python train.py --d_model=160 --attn_scale=0.125 --beta1=0.95 --weight_decay=0.033 --lr_head=0.00619 --grad_clip=1.0 --decay_fraction=0.282 --final_lr_fraction=0.05 --dataset="wikipedia_en"
Each number is 200 + 30 x the weight over the matrix's rms, rounded and kept within 0 to 999. Layers, rows and columns count from 0.

# up: layer 3 MLP up, 256x160, rms 0.212, rows 53-81, columns 0-79
# down: layer 3 MLP down (transposed), 256x160, rms 0.202, rows 53-80, columns 0-79
# gate: layer 3 MLP gate, 256x160, rms 0.22, rows 54-81, columns 0-79
up53,209,236,238,181,220,217,231,189,247,239,195,213,180,138,214,192,217,94,212,213,205,210,182,211,233,137,198,221,190,249,175,146,207,224,147,188,236,189,160,178,185,187,196,222,186,222,258,275,190,274,190,162,202,186,219,202,214,240,266,202,214,202,176,134,127,164,213,243,225,135,205,140,131,151,170,285,189,252,171,184
down53,205,194,192,181,211,165,218,229,223,204,261,197,149,226,271,202,173,199,171,244,246,170,215,198,188,183,192,246,253,217,218,231,176,215,165,198,229,188,250,224,286,181,198,243,218,235,258,180,180,169,180,205,214,149,148,247,165,200,222,253,203,152,213,206,209,209,217,176,251,236,164,271,220,195,260,211,222,151,217,260
gate54,223,143,235,202,197,220,211,95,229,235,184,201,280,200,239,206,194,195,207,191,196,173,152,220,200,172,178,220,213,243,234,202,184,178,184,224,200,189,195,199,227,184,169,198,187,135,250,158,206,233,219,235,200,233,165,132,207,209,141,214,177,249,215,157,222,164,261,213,198,227,232,237,189,251,234,202,176,188,198,147
up54,219,245,156,166,188,188,207,242,173,207,162,138,213,168,196,204,251,219,227,179,198,219,167,224,237,215,189,209,204,179,259,139,216,200,238,214,167,212,238,255,199,232,205,224,172,185,165,154,181,171,203,160,206,185,202,235,168,198,225,280,246,217,213,250,249,171,197,252,142,209,151,237,230,267,159,248,246,157,246,182
down54,172,184,151,142,219,223,205,183,166,211,212,203,212,152,237,168,185,214,227,239,136,203,261,137,198,231,185,252,212,143,244,188,211,233,202,206,198,247,217,203,257,228,216,148,159,221,266,172,259,277,221,139,174,205,161,228,206,191,269,138,145,194,262,197,194,242,190,222,206,232,155,236,229,245,198,196,204,206,293,179
gate55,254,203,234,232,125,239,174,231,250,223,157,194,217,168,214,148,245,206,208,219,204,162,251,190,163,206,195,198,197,212,185,165,214,154,231,211,176,183,213,270,186,237,236,185,181,181,188,199,248,208,185,195,204,203,221,213,206,216,181,162,183,230,178,164,221,178,185,232,178,205,214,158,207,175,167,204,153,187,164,201
up55,165,248,181,219,169,130,186,183,188,235,233,199,158,202,223,180,194,165,180,258,158,159,159,213,226,157,186,210,198,168,220,152,203,191,177,187,203,219,197,133,199,212,202,236,222,196,157,226,158,204,235,264,189,251,222,216,200,248,192,233,256,155,235,175,273,195,231,216,211,218,189,210,212,228,217,200,178,191,217,176
down55,188,142,187,179,195,165,211,152,216,175,203,213,150,163,209,211,220,154,198,225,180,148,172,148,211,124,205,196,213,190,208,193,211,245,250,141,208,163,196,188,183,196,206,189,206,204,214,130,169,235,199,191,218,219,156,255,213,216,161,261,223,198,197,185,267,189,167,242,190,189,207,167,203,216,181,217,158,163,171,169
gate56,149,194,227,188,226,191,210,211,230,188,166,191,210,230,171,191,151,228,153,188,203,202,194,218,186,182,154,253,199,226,209,206,218,137,197,162,213,181,169,212,253,176,221,207,191,199,187,180,197,176,177,213,158,229,183,195,221,197,239,196,170,143,207,220,218,174,186,232,141,236,189,164,187,176,228,202,190,242,124,183
up56,172,167,232,188,261,233,229,206,219,198,190,209,195,215,177,212,210,220,160,191,166,182,187,224,160,210,205,231,178,239,180,174,235,228,213,182,227,266,149,214,177,222,205,134,224,183,248,232,214,173,201,244,233,207,210,203,202,195,193,204,208,230,200,196,206,147,205,138,237,172,211,209,195,144,222,243,223,175,167,241
down56,197,216,225,174,244,219,177,211,214,251,186,173,195,161,208,203,205,193,124,186,170,200,235,205,205,169,201,222,175,226,205,187,246,148,226,200,266,229,184,218,184,217,217,194,186,197,163,173,189,209,185,154,224,197,185,238,230,177,223,236,194,134,221,228,191,174,201,220,167,254,195,204,245,196,199,202,200,253,190,233
gate57,198,224,219,236,198,220,204,186,213,196,178,185,218,147,214,126,210,204,135,190,145,182,202,174,225,298,157,193,249,182,177,200,143,211,187,142,221,183,176,217,230,194,221,203,185,218,255,271,251,236,156,182,217,200,178,214,236,129,215,185,181,182,253,199,205,159,202,163,224,206,159,130,183,222,203,213,124,182,185,151
up57,217,240,247,244,191,229,225,246,230,219,188,203,205,146,203,204,202,269,189,197,163,181,238,173,194,253,244,156,253,197,193,154,172,147,234,164,198,139,236,194,200,188,246,202,172,215,274,255,209,193,210,213,217,218,221,258,212,155,147,177,168,177,240,213,170,229,178,197,245,191,185,148,218,161,198,177,186,159,143,192
down57,198,172,218,200,227,222,246,197,189,169,181,237,253,201,203,221,190,206,262,277,229,168,225,225,163,227,247,179,181,200,154,186,205,184,195,205,252,216,246,168,242,190,185,232,168,187,265,163,206,211,187,206,230,208,179,220,163,184,159,179,195,157,247,114,192,158,128,202,225,224,200,121,176,173,182,174,209,195,172,193
gate58,208,260,177,270,196,181,219,235,234,189,221,159,201,187,183,165,208,147,196,207,176,261,193,230,174,158,244,215,181,142,161,230,238,206,172,195,222,215,253,213,241,186,235,214,173,243,194,208,260,241,170,143,200,246,212,172,185,208,233,204,200,185,269,229,162,190,253,198,201,210,216,203,203,223,163,211,185,176,227,195
up58,222,190,173,184,148,189,233,168,248,227,214,209,181,198,149,161,246,194,110,240,137,221,216,247,204,189,196,185,208,161,136,207,175,201,177,193,190,245,221,180,168,174,177,225,197,238,212,204,257,222,163,182,183,174,245,167,173,236,208,200,257,163,181,264,163,144,195,222,225,151,164,210,186,235,210,238,203,219,195,193
down58,254,214,108,204,176,196,211,220,256,232,205,188,177,224,178,172,203,197,250,290,216,220,249,237,198,195,216,242,206,179,183,218,219,169,239,217,233,236,211,179,176,171,154,230,229,253,201,175,227,238,188,190,188,226,183,200,170,231,219,145,174,204,213,203,177,185,202,184,134,156,193,170,208,203,256,263,210,198,224,201
gate59,207,180,212,186,171,196,192,235,190,170,173,206,194,176,208,273,203,219,197,258,202,197,198,228,201,147,172,210,179,225,214,218,173,152,205,227,174,222,182,202,226,199,193,151,185,162,210,214,202,224,251,184,186,231,215,224,263,199,229,208,182,207,220,187,199,180,190,217,241,226,212,225,187,193,205,168,231,189,241,147
up59,183,193,158,189,173,199,221,208,158,198,164,181,171,161,183,222,180,161,170,249,241,237,202,189,235,180,175,202,206,219,214,197,168,197,184,181,204,186,207,198,234,203,178,199,189,199,219,194,188,179,231,197,207,194,182,205,215,199,256,171,158,186,204,218,166,196,216,171,192,166,157,228,192,187,226,178,206,194,197,233
down59,248,186,201,214,198,192,226,180,216,237,190,206,192,182,188,139,174,207,222,234,233,193,163,192,174,246,209,179,232,204,202,185,245,236,247,204,229,225,210,208,178,197,145,236,208,226,153,187,210,197,200,231,219,186,201,170,171,245,178,185,190,194,244,223,219,190,240,195,167,194,163,193,182,163,214,219,217,232,218,238
gate60,230,218,229,197,177,190,211,225,167,212,206,187,180,207,168,229,216,186,210,176,207,198,173,124,188,166,209,193,168,190,224,190,186,233,199,213,191,178,204,210,159,225,249,184,199,231,193,193,179,208,209,187,204,175,225,206,197,244,169,194,206,224,230,156,218,238,217,221,197,209,214,178,248,167,234,189,168,194,185,174
up60,174,209,183,219,218,206,163,177,248,181,211,193,202,175,184,160,225,209,190,243,217,172,184,225,189,214,205,226,213,183,205,197,176,203,195,195,214,187,190,210,230,186,171,209,210,191,202,227,211,197,210,220,200,236,185,187,242,164,198,179,163,201,132,198,164,158,199,198,197,202,188,231,209,231,164,224,238,202,195,179
down60,226,229,223,208,218,171,201,157,210,192,200,205,255,222,190,170,211,221,165,230,255,157,168,177,158,189,191,175,197,172,229,191,153,206,205,191,178,213,178,145,243,224,165,211,222,169,196,206,192,193,232,220,207,212,190,186,153,153,182,193,174,177,219,140,189,218,208,237,142,168,188,168,239,180,212,203,217,270,205,202
gate61,189,197,171,191,237,184,145,140,258,217,200,163,230,164,213,243,181,223,260,183,261,164,211,205,233,168,137,173,185,168,210,194,189,147,210,200,218,218,170,145,173,223,199,91,135,216,220,235,135,222,251,150,185,333,258,191,223,209,150,137,199,211,257,174,208,182,262,183,201,212,243,204,183,219,212,204,175,206,205,193
up61,187,240,212,222,206,225,155,202,209,221,217,169,234,127,212,186,211,210,232,211,179,194,171,229,109,155,239,140,204,179,170,170,224,222,180,160,184,139,187,193,197,261,208,145,202,250,171,242,195,212,201,185,235,251,183,252,181,229,143,164,151,225,223,119,244,246,199,230,202,212,225,176,207,217,171,208,190,158,177,120
down61,179,224,170,214,143,168,251,159,212,210,175,158,201,163,223,224,211,237,188,236,191,142,207,183,220,186,238,214,224,211,187,239,258,187,184,182,206,216,211,136,217,237,225,186,154,183,141,245,235,200,212,221,165,207,237,183,164,140,213,194,218,158,207,192,261,259,247,213,163,193,217,202,143,207,204,232,183,204,200,196
gate62,199,217,166,190,261,182,200,190,209,221,222,233,258,196,158,217,258,176,210,210,163,157,209,140,221,158,197,194,227,240,225,204,191,206,197,230,222,181,209,213,176,205,191,199,190,171,225,207,191,169,198,259,184,208,201,181,181,194,220,184,204,192,254,180,218,147,253,207,229,172,224,214,193,170,163,186,208,180,193,130
up62,173,182,245,133,182,171,255,212,226,193,181,232,174,205,242,233,175,243,232,180,213,209,219,238,164,221,226,201,182,204,215,231,172,167,233,183,225,234,215,221,197,179,244,203,194,165,176,213,187,185,148,195,211,188,194,174,210,211,168,193,215,187,215,179,187,212,199,215,220,194,232,188,281,200,229,201,139,247,203,194
down62,216,171,201,212,194,213,194,215,208,159,233,163,201,188,192,188,244,194,209,196,176,195,216,211,250,166,175,152,153,173,200,224,174,248,243,205,160,238,220,219,222,208,216,238,219,192,168,198,195,203,231,166,226,177,181,219,166,167,210,198,154,199,181,243,266,218,215,207,204,168,197,233,164,207,149,160,214,160,247,212
gate63,136,157,180,185,188,212,203,233,166,182,191,131,245,182,171,236,177,177,203,152,222,201,173,191,191,213,208,205,234,249,195,240,167,239,181,199,190,194,267,172,202,261,207,226,193,198,214,225,182,143,215,259,184,189,185,203,261,221,210,147,201,236,266,178,228,213,153,189,174,212,219,174,236,210,200,185,200,177,194,204
up63,214,172,185,169,193,204,191,212,214,188,202,171,216,206,200,199,216,156,196,189,134,157,191,200,232,198,239,191,246,179,207,230,219,209,189,250,171,201,227,191,227,213,195,227,186,227,148,213,187,219,204,201,162,203,155,227,194,200,211,190,229,212,213,200,228,248,258,145,177,184,195,240,195,212,228,166,239,242,155,203
down63,189,195,209,205,207,201,209,165,211,207,229,200,200,216,218,181,146,183,218,178,210,189,154,207,200,206,203,184,177,133,227,164,215,218,207,237,185,252,195,219,257,181,194,197,210,182,209,241,203,181,214,185,168,237,148,235,177,193,209,175,239,221,183,153,157,199,215,195,168,181,163,221,189,198,215,215,192,205,182,168
gate64,221,196,188,151,225,203,163,179,205,206,201,250,173,225,195,199,212,247,201,186,256,163,237,176,231,195,205,158,153,212,153,199,198,204,224,210,214,174,203,208,198,205,227,230,238,154,220,218,203,190,249,207,233,240,207,203,187,222,179,228,196,193,242,184,191,228,177,175,186,232,198,235,204,161,204,184,192,228,185,221
up64,196,164,201,207,192,200,176,198,210,180,195,194,234,154,212,214,214,124,211,142,190,239,166,206,117,172,179,205,226,215,196,188,216,183,156,213,177,195,218,214,199,193,164,212,190,206,171,204,198,167,212,138,175,153,209,195,187,230,236,193,202,202,161,205,240,233,219,183,210,171,239,192,178,215,190,227,210,198,224,174
down64,203,199,238,238,194,181,221,194,118,207,151,195,191,162,205,213,177,176,184,237,197,218,218,238,227,214,188,230,212,208,190,179,221,162,235,193,204,195,212,175,188,229,242,164,219,183,190,246,144,223,260,151,228,181,231,176,168,240,220,210,199,193,197,174,233,219,183,220,251,244,220,198,198,176,201,185,183,203,186,193
gate65,208,231,235,181,201,220,203,207,141,187,194,176,249,215,210,231,205,207,227,191,247,218,259,193,165,213,235,212,183,198,198,249,199,209,228,177,177,183,191,185,187,159,210,155,230,166,207,117,195,213,246,288,201,224,225,242,193,202,177,187,163,238,166,198,199,222,191,190,174,175,219,208,194,137,195,190,213,224,222,226
up65,251,182,193,191,198,223,247,199,229,202,230,225,193,202,196,187,183,172,223,223,171,193,206,243,189,231,203,234,198,197,256,131,230,210,200,266,146,254,155,232,209,200,219,173,205,196,179,232,226,208,202,215,184,221,231,169,177,198,198,248,215,165,208,220,154,156,247,199,216,224,201,200,230,166,253,197,214,215,182,222
down65,174,265,191,216,211,197,169,192,250,177,215,193,185,163,182,141,189,199,180,225,208,213,246,190,192,191,170,225,206,157,217,196,189,183,225,221,204,202,155,206,251,171,205,167,223,204,206,173,162,194,192,174,196,198,195,250,202,231,251,192,178,231,247,153,160,177,181,225,164,224,138,226,241,242,199,206,177,240,183,213
gate66,154,200,178,231,171,259,168,174,199,172,153,186,127,199,119,218,213,210,198,135,210,222,207,157,174,172,213,178,159,236,231,168,225,141,165,196,186,179,201,215,248,246,208,204,135,236,161,194,207,169,158,229,189,174,199,226,177,145,222,197,245,206,222,238,191,207,228,178,235,238,216,248,218,205,163,167,240,186,206,171
up66,209,159,240,205,206,235,198,157,209,232,187,166,174,216,176,169,166,244,152,227,242,227,196,206,195,196,167,207,239,193,201,194,212,203,204,163,218,202,152,198,219,213,232,197,194,162,212,145,196,184,167,144,186,233,225,230,178,235,199,192,214,228,191,228,207,209,203,197,196,242,201,177,147,161,209,191,189,133,237,219
down66,154,169,250,208,211,181,223,168,240,249,218,191,186,222,226,223,220,266,170,207,185,257,131,172,224,216,150,214,245,177,205,199,200,196,201,185,210,238,183,170,153,215,197,281,197,200,227,204,189,266,196,219,264,209,210,228,159,207,247,220,177,195,213,190,186,205,164,207,170,188,180,224,198,223,219,199,235,214,215,185
gate67,229,172,222,214,193,230,209,162,203,186,214,186,224,210,210,211,226,168,175,194,168,187,243,204,199,156,230,182,160,202,236,209,198,231,172,183,192,214,206,187,190,201,231,200,175,202,171,245,204,197,204,233,171,221,205,187,190,232,191,204,138,204,210,210,224,193,204,193,201,196,174,168,237,162,200,158,164,166,164,167
up67,234,185,186,229,185,201,220,192,192,226,220,200,219,187,170,229,183,211,187,206,197,187,186,182,208,194,194,169,209,192,206,229,191,206,180,174,199,219,226,207,153,194,195,181,189,212,175,199,173,192,223,198,183,175,206,187,208,213,204,214,178,211,214,200,210,186,213,190,224,189,207,202,172,176,241,210,179,158,227,165
down67,207,197,199,210,216,186,218,242,187,205,179,202,202,195,205,173,139,240,228,201,179,171,181,277,210,204,181,209,235,206,223,220,169,195,207,215,177,169,191,245,200,154,188,199,221,196,197,210,182,197,229,217,233,218,189,221,215,211,159,198,247,184,215,198,174,210,179,209,228,197,225,215,178,191,192,231,231,199,218,202
gate68,213,197,176,211,189,183,243,196,187,196,187,181,195,204,219,228,217,204,216,193,179,212,216,210,228,219,169,170,169,166,170,236,257,186,213,134,213,206,234,179,246,188,229,251,153,228,182,182,227,152,174,182,204,182,217,208,226,212,180,262,221,224,267,133,191,235,181,255,156,176,186,171,200,206,217,181,174,190,197,193
up68,197,246,237,158,207,149,193,236,214,175,217,206,218,258,196,240,223,215,183,193,147,228,225,181,198,233,199,269,164,231,165,223,165,166,222,151,150,212,209,249,181,226,229,215,142,218,202,232,163,169,202,213,184,222,194,172,164,262,202,200,213,196,189,166,232,195,213,197,216,188,210,218,166,223,187,216,248,170,186,199
down68,186,204,157,201,193,208,210,156,209,198,202,204,202,218,156,232,178,226,264,168,244,179,200,200,162,223,143,202,205,157,210,180,191,223,218,190,159,152,191,195,185,182,241,230,141,245,210,172,243,156,181,182,198,166,170,205,201,171,201,228,195,181,246,196,200,198,191,234,188,221,185,240,161,174,230,240,161,183,183,217
gate69,197,206,179,192,213,199,237,172,196,188,197,247,226,185,232,217,176,192,202,179,242,209,218,155,230,195,202,231,194,198,176,243,223,124,239,170,188,235,201,218,232,162,230,173,205,176,230,225,211,186,172,207,171,242,212,231,200,168,235,191,211,187,191,248,187,190,207,216,198,208,220,217,204,190,176,177,185,218,128,154
up69,182,235,202,183,204,242,182,187,155,213,231,195,184,197,152,199,174,167,169,203,193,186,189,183,206,235,154,168,184,195,204,160,199,243,157,184,241,180,176,218,181,209,217,247,212,230,214,238,159,248,190,194,193,163,204,195,213,220,183,201,170,215,196,164,185,195,189,151,210,216,260,189,179,201,166,204,196,193,172,182
down69,195,242,246,221,183,189,169,219,241,167,253,183,212,194,172,218,170,178,182,173,179,188,209,199,239,196,140,209,204,201,158,217,205,144,180,190,218,140,188,218,197,209,240,204,214,189,174,226,200,227,171,212,194,200,180,226,211,145,205,156,197,209,190,217,214,200,154,203,194,229,217,201,190,219,183,219,160,188,207,208
gate70,229,212,193,209,193,126,219,165,197,198,269,191,199,236,198,209,206,243,241,176,193,194,228,226,195,191,192,216,194,228,200,238,222,233,171,208,211,191,202,182,191,241,206,218,202,208,232,173,161,184,215,193,239,200,152,188,179,212,188,236,216,225,179,191,189,206,233,189,232,182,174,186,236,206,175,201,233,197,220,171
up70,174,206,199,213,204,212,246,192,169,204,232,178,259,204,246,238,254,225,258,210,217,187,225,201,211,192,206,204,197,233,179,245,276,200,190,200,244,186,243,220,239,175,220,236,184,189,206,155,219,174,241,248,184,179,219,187,186,175,159,230,231,260,216,164,192,244,200,180,200,246,229,192,206,182,138,212,170,204,280,165
down70,185,191,198,178,206,217,182,159,209,200,236,131,262,165,214,180,214,211,187,209,238,210,212,229,211,227,195,216,201,208,172,149,155,207,200,130,205,251,163,180,211,229,220,156,230,239,150,174,205,228,219,226,170,223,180,194,128,228,199,173,211,207,236,215,233,241,210,237,200,178,186,192,167,151,231,165,169,198,266,227
gate71,163,170,204,191,166,218,185,169,235,186,149,230,147,218,210,210,254,196,187,213,135,163,227,213,259,253,231,215,220,210,185,224,217,182,280,184,191,225,170,203,231,199,195,205,164,226,231,222,179,248,202,237,221,223,234,169,214,172,185,206,265,227,199,201,204,184,198,226,164,245,243,187,191,164,190,176,226,241,215,188
up71,193,186,223,227,195,196,176,201,200,217,180,263,154,185,165,209,164,183,187,233,116,156,215,236,237,211,210,190,250,238,151,193,204,224,185,193,152,216,116,240,219,231,242,184,196,232,194,217,204,234,195,161,198,214,198,154,230,165,157,218,180,221,166,213,222,168,164,192,176,238,203,228,162,143,190,204,235,221,238,213
down71,184,268,207,230,214,140,189,214,216,255,218,186,169,193,221,183,202,217,124,243,153,215,210,178,165,229,188,219,159,161,193,217,252,171,156,201,160,220,237,189,207,222,141,228,201,288,191,185,221,176,196,199,199,228,232,238,191,151,194,199,214,220,192,220,215,244,187,167,189,233,219,220,255,205,175,223,235,183,245,204
gate72,206,178,180,166,206,185,193,199,152,190,198,233,176,241,246,205,180,178,163,172,206,179,169,219,184,217,245,188,214,182,196,231,174,212,201,216,166,152,159,230,171,182,244,203,188,163,221,237,190,248,176,197,209,201,184,183,189,196,182,174,199,197,183,192,183,198,167,194,193,216,197,179,218,193,242,194,190,184,203,187
up72,179,182,260,241,242,221,210,205,227,193,193,176,215,175,181,181,234,210,238,206,187,163,219,230,222,191,214,232,244,213,182,206,217,237,189,215,196,248,246,152,166,221,200,239,204,186,188,177,168,182,167,202,185,211,220,263,202,205,183,233,192,227,210,229,173,199,244,210,206,169,192,188,198,152,147,207,216,228,227,206
down72,183,187,237,192,189,175,236,238,186,199,215,215,175,155,212,218,215,198,169,222,223,213,202,178,206,212,217,205,213,251,178,184,195,225,166,255,160,220,231,173,146,186,208,230,221,187,180,221,161,243,227,198,188,257,162,209,178,173,203,240,196,182,229,296,204,200,278,217,185,184,195,192,234,227,189,273,207,223,154,187
gate73,178,147,177,191,232,226,276,206,182,179,222,222,107,130,318,197,248,213,177,216,257,137,201,262,162,169,105,184,230,201,213,205,181,256,252,204,184,230,199,282,260,188,194,142,228,132,106,219,247,210,204,256,198,198,119,196,139,196,280,205,187,156,234,211,178,287,192,231,226,189,199,199,190,206,199,219,179,154,221,134
up73,135,220,202,204,184,213,117,168,200,153,189,206,212,224,139,306,252,170,211,248,160,285,223,224,213,223,241,173,199,200,193,142,233,155,177,233,160,306,239,174,123,166,184,160,242,206,220,114,112,190,323,212,167,178,237,233,219,256,176,279,228,234,214,114,196,224,234,204,156,137,247,245,221,204,137,68,214,122,152,193
down73,210,183,266,260,189,220,238,192,207,239,179,226,299,287,205,201,230,159,190,302,168,256,241,208,219,209,215,162,207,193,158,184,258,152,160,132,203,140,235,213,204,234,281,207,198,228,204,205,144,197,238,184,152,240,207,191,205,242,207,160,225,180,196,167,173,233,236,155,243,244,167,181,285,247,227,188,264,241,157,246
gate74,241,240,247,250,232,194,223,243,138,180,223,228,222,167,207,211,216,253,186,188,152,142,145,186,153,199,264,263,221,183,176,223,165,192,219,211,204,227,170,202,183,184,171,205,231,154,201,226,206,195,206,212,172,246,227,186,247,228,206,129,163,226,249,198,192,214,194,187,229,185,260,188,192,162,249,191,156,227,165,187
up74,195,276,237,239,179,179,144,205,214,195,216,194,261,248,215,217,240,224,180,213,202,165,195,233,214,203,225,238,182,208,152,204,161,248,174,217,295,205,238,208,162,187,193,193,181,172,193,254,195,196,193,231,137,246,127,209,176,190,180,174,204,197,236,166,210,144,241,169,187,180,241,228,196,227,273,262,172,226,152,213
down74,182,191,212,183,193,176,181,211,160,211,221,215,219,192,224,185,181,213,231,193,154,240,228,197,159,216,223,146,170,176,207,195,285,213,183,147,194,226,222,208,181,225,208,166,171,209,161,208,159,193,210,230,183,249,226,178,180,232,217,214,232,208,216,185,157,181,197,204,262,222,185,228,219,185,214,259,197,188,206,225
gate75,129,178,195,183,220,227,192,236,180,266,195,166,224,184,209,244,204,173,226,240,239,194,213,208,193,206,186,221,214,242,269,244,199,162,184,227,156,219,192,201,203,184,227,137,252,200,181,209,219,200,238,285,221,197,213,202,185,216,244,206,260,225,179,178,244,172,187,262,206,196,196,158,232,212,227,198,202,235,221,194
up75,224,172,256,203,218,170,153,225,196,164,211,256,208,230,224,258,158,124,198,209,205,201,177,186,204,191,197,195,194,218,249,207,173,212,209,211,161,192,208,198,195,163,204,223,209,178,192,227,193,162,166,199,202,202,227,253,228,209,182,207,182,181,156,193,192,226,209,244,177,205,221,178,150,199,179,182,223,205,209,195
down75,269,180,161,219,196,179,221,193,213,188,175,181,218,201,180,224,165,148,246,189,223,216,147,184,215,152,211,205,200,219,171,202,222,167,201,187,178,231,254,251,181,186,195,181,155,239,207,211,157,170,228,190,250,211,221,174,211,242,192,160,193,200,185,231,243,171,237,198,224,211,186,160,176,193,162,212,199,175,198,221
gate76,231,225,186,157,241,156,225,218,193,190,251,231,176,182,171,197,231,153,210,204,188,157,231,181,203,226,189,207,200,190,180,207,230,195,202,248,182,176,218,252,215,158,242,228,188,196,182,159,202,191,165,202,237,147,204,177,230,232,160,179,101,194,232,164,212,199,163,227,221,202,165,174,187,169,220,189,171,212,238,192
up76,210,151,201,169,207,198,204,225,165,212,189,236,145,171,178,172,256,196,173,151,205,202,236,145,181,274,216,220,211,220,225,214,202,213,195,227,212,164,185,212,238,218,284,218,224,205,227,242,165,235,213,203,214,166,227,163,206,225,224,169,179,203,239,177,185,221,200,211,222,150,161,218,217,165,188,207,172,217,226,196
down76,207,174,181,175,184,207,159,127,199,209,231,191,195,243,228,190,135,254,214,230,177,252,131,160,250,236,196,210,202,194,204,180,182,232,200,230,212,266,201,185,145,211,191,163,247,197,226,241,180,214,207,257,196,217,160,194,163,173,194,228,244,165,190,257,199,173,218,214,212,229,175,230,164,238,168,206,236,206,179,190
gate77,246,212,223,200,254,186,206,208,140,208,192,223,195,174,198,209,179,218,219,198,173,259,181,201,178,192,202,187,233,204,229,259,193,202,229,236,178,171,178,215,192,203,176,162,234,195,183,178,182,221,147,210,219,192,209,137,227,154,163,172,205,196,183,172,178,190,210,248,179,211,157,213,220,184,191,219,213,272,203,223
up77,164,228,184,217,191,150,198,226,201,295,173,162,174,181,251,198,179,269,241,173,204,204,218,278,176,193,205,143,190,197,238,240,193,170,182,218,141,198,245,223,137,219,160,174,174,174,239,181,245,182,145,147,197,233,232,216,240,186,182,222,200,238,165,202,218,246,200,194,226,229,183,239,251,180,156,209,131,257,196,181
down77,181,213,240,252,193,205,239,169,228,180,244,179,180,185,237,201,212,207,196,218,231,171,237,174,246,205,193,209,233,149,202,209,142,167,237,234,204,222,243,199,225,184,213,234,182,189,245,201,210,262,234,200,170,171,251,263,249,236,215,174,196,205,184,188,175,234,238,199,154,223,253,210,201,184,276,213,204,183,138,192
gate78,163,218,198,162,211,198,181,194,196,167,200,177,150,205,200,212,261,227,187,222,214,216,174,245,136,158,199,269,157,158,262,199,258,212,145,224,243,240,129,234,219,215,206,236,230,187,174,204,171,245,226,164,237,211,201,187,183,191,185,231,186,164,248,231,206,254,181,158,198,204,213,151,263,201,195,204,211,233,185,171
up78,206,170,203,139,162,203,234,165,246,182,198,202,225,236,233,195,242,197,189,186,173,202,187,163,200,196,187,243,212,189,179,233,228,221,158,236,184,223,195,169,204,262,187,274,212,194,158,173,170,210,178,204,202,218,203,195,187,206,190,192,202,196,222,176,264,210,256,149,256,184,161,202,155,231,206,178,234,224,208,247
down78,126,149,241,165,193,149,195,182,224,240,171,186,205,150,197,228,192,206,219,207,209,217,190,151,185,223,197,168,182,178,216,219,172,226,162,176,181,235,214,196,203,237,178,293,157,232,258,242,200,178,196,222,233,163,243,186,209,179,219,192,184,203,140,166,236,189,224,220,240,238,189,150,187,214,207,185,245,158,234,217
gate79,136,218,241,179,221,181,195,262,196,205,172,200,205,219,202,244,221,231,249,193,217,195,192,196,203,164,228,201,147,191,185,204,168,221,262,209,215,175,239,219,172,136,257,110,192,206,196,213,229,224,233,150,234,225,147,238,197,231,189,230,169,184,151,163,204,165,170,131,227,203,180,214,183,256,152,157,222,224,259,188
up79,228,213,143,244,177,178,213,128,229,192,184,213,200,236,187,158,161,213,196,193,148,168,186,192,212,137,118,244,261,234,207,184,133,179,127,189,203,151,182,170,211,267,155,222,212,179,180,215,218,218,195,237,177,182,221,276,162,192,174,178,267,162,208,234,216,210,168,212,150,247,196,210,204,187,206,253,201,258,253,204
down79,152,192,133,209,231,227,175,178,147,178,198,234,167,192,176,203,202,205,188,215,179,159,167,213,180,206,109,218,231,146,272,233,207,215,173,189,200,234,236,185,183,199,226,203,207,157,226,147,130,230,241,196,159,277,227,179,174,211,158,183,232,203,159,233,164,180,200,217,247,232,179,216,177,239,158,188,207,156,193,247
gate80,231,180,178,178,164,223,171,215,178,233,212,222,201,207,196,228,227,213,145,240,198,217,184,151,234,186,213,188,196,97,239,186,214,183,202,201,232,231,231,213,153,203,262,276,189,199,194,250,167,221,172,251,253,207,197,183,173,105,172,205,194,255,247,164,228,161,240,183,201,218,225,193,164,169,249,142,183,224,179,82
up80,206,287,234,253,250,226,168,209,189,197,206,120,218,165,236,175,203,208,272,174,193,171,135,233,228,187,251,205,196,234,139,244,223,237,212,177,191,157,158,209,219,202,153,113,185,212,244,209,204,183,221,179,204,221,158,196,220,235,202,275,187,208,193,188,192,133,136,189,158,198,158,183,186,199,209,277,243,164,186,258
down80,165,197,198,229,192,165,290,224,172,183,182,216,186,174,200,199,233,216,211,201,266,223,233,216,261,208,264,179,178,256,195,156,233,181,187,217,160,214,215,215,233,198,172,265,203,214,189,174,231,194,190,211,188,170,152,203,222,192,156,190,180,214,266,181,181,214,265,183,169,195,206,180,187,171,206,202,209,182,216,244
gate81,189,157,195,205,203,203,176,230,273,146,200,154,169,269,168,158,215,240,186,214,211,183,229,205,254,181,233,247,171,248,255,180,153,164,294,238,224,210,189,193,212,170,163,200,153,184,237,230,155,215,187,204,213,229,213,210,197,192,239,189,201,261,199,235,235,179,215,210,237,211,219,141,202,213,200,214,248,176,233,199
up81,174,243,187,194,213,204,222,165,218,224,266,178,209,156,155,252,176,198,154,200,177,198,149,170,187,170,197,135,208,181,168,188,174,241,183,186,176,163,205,235,183,227,233,199,219,236,206,195,205,216,225,177,210,131,168,155,196,188,197,209,239,181,193,152,204,185,209,175,152,166,199,254,165,224,210,217,158,205,183,169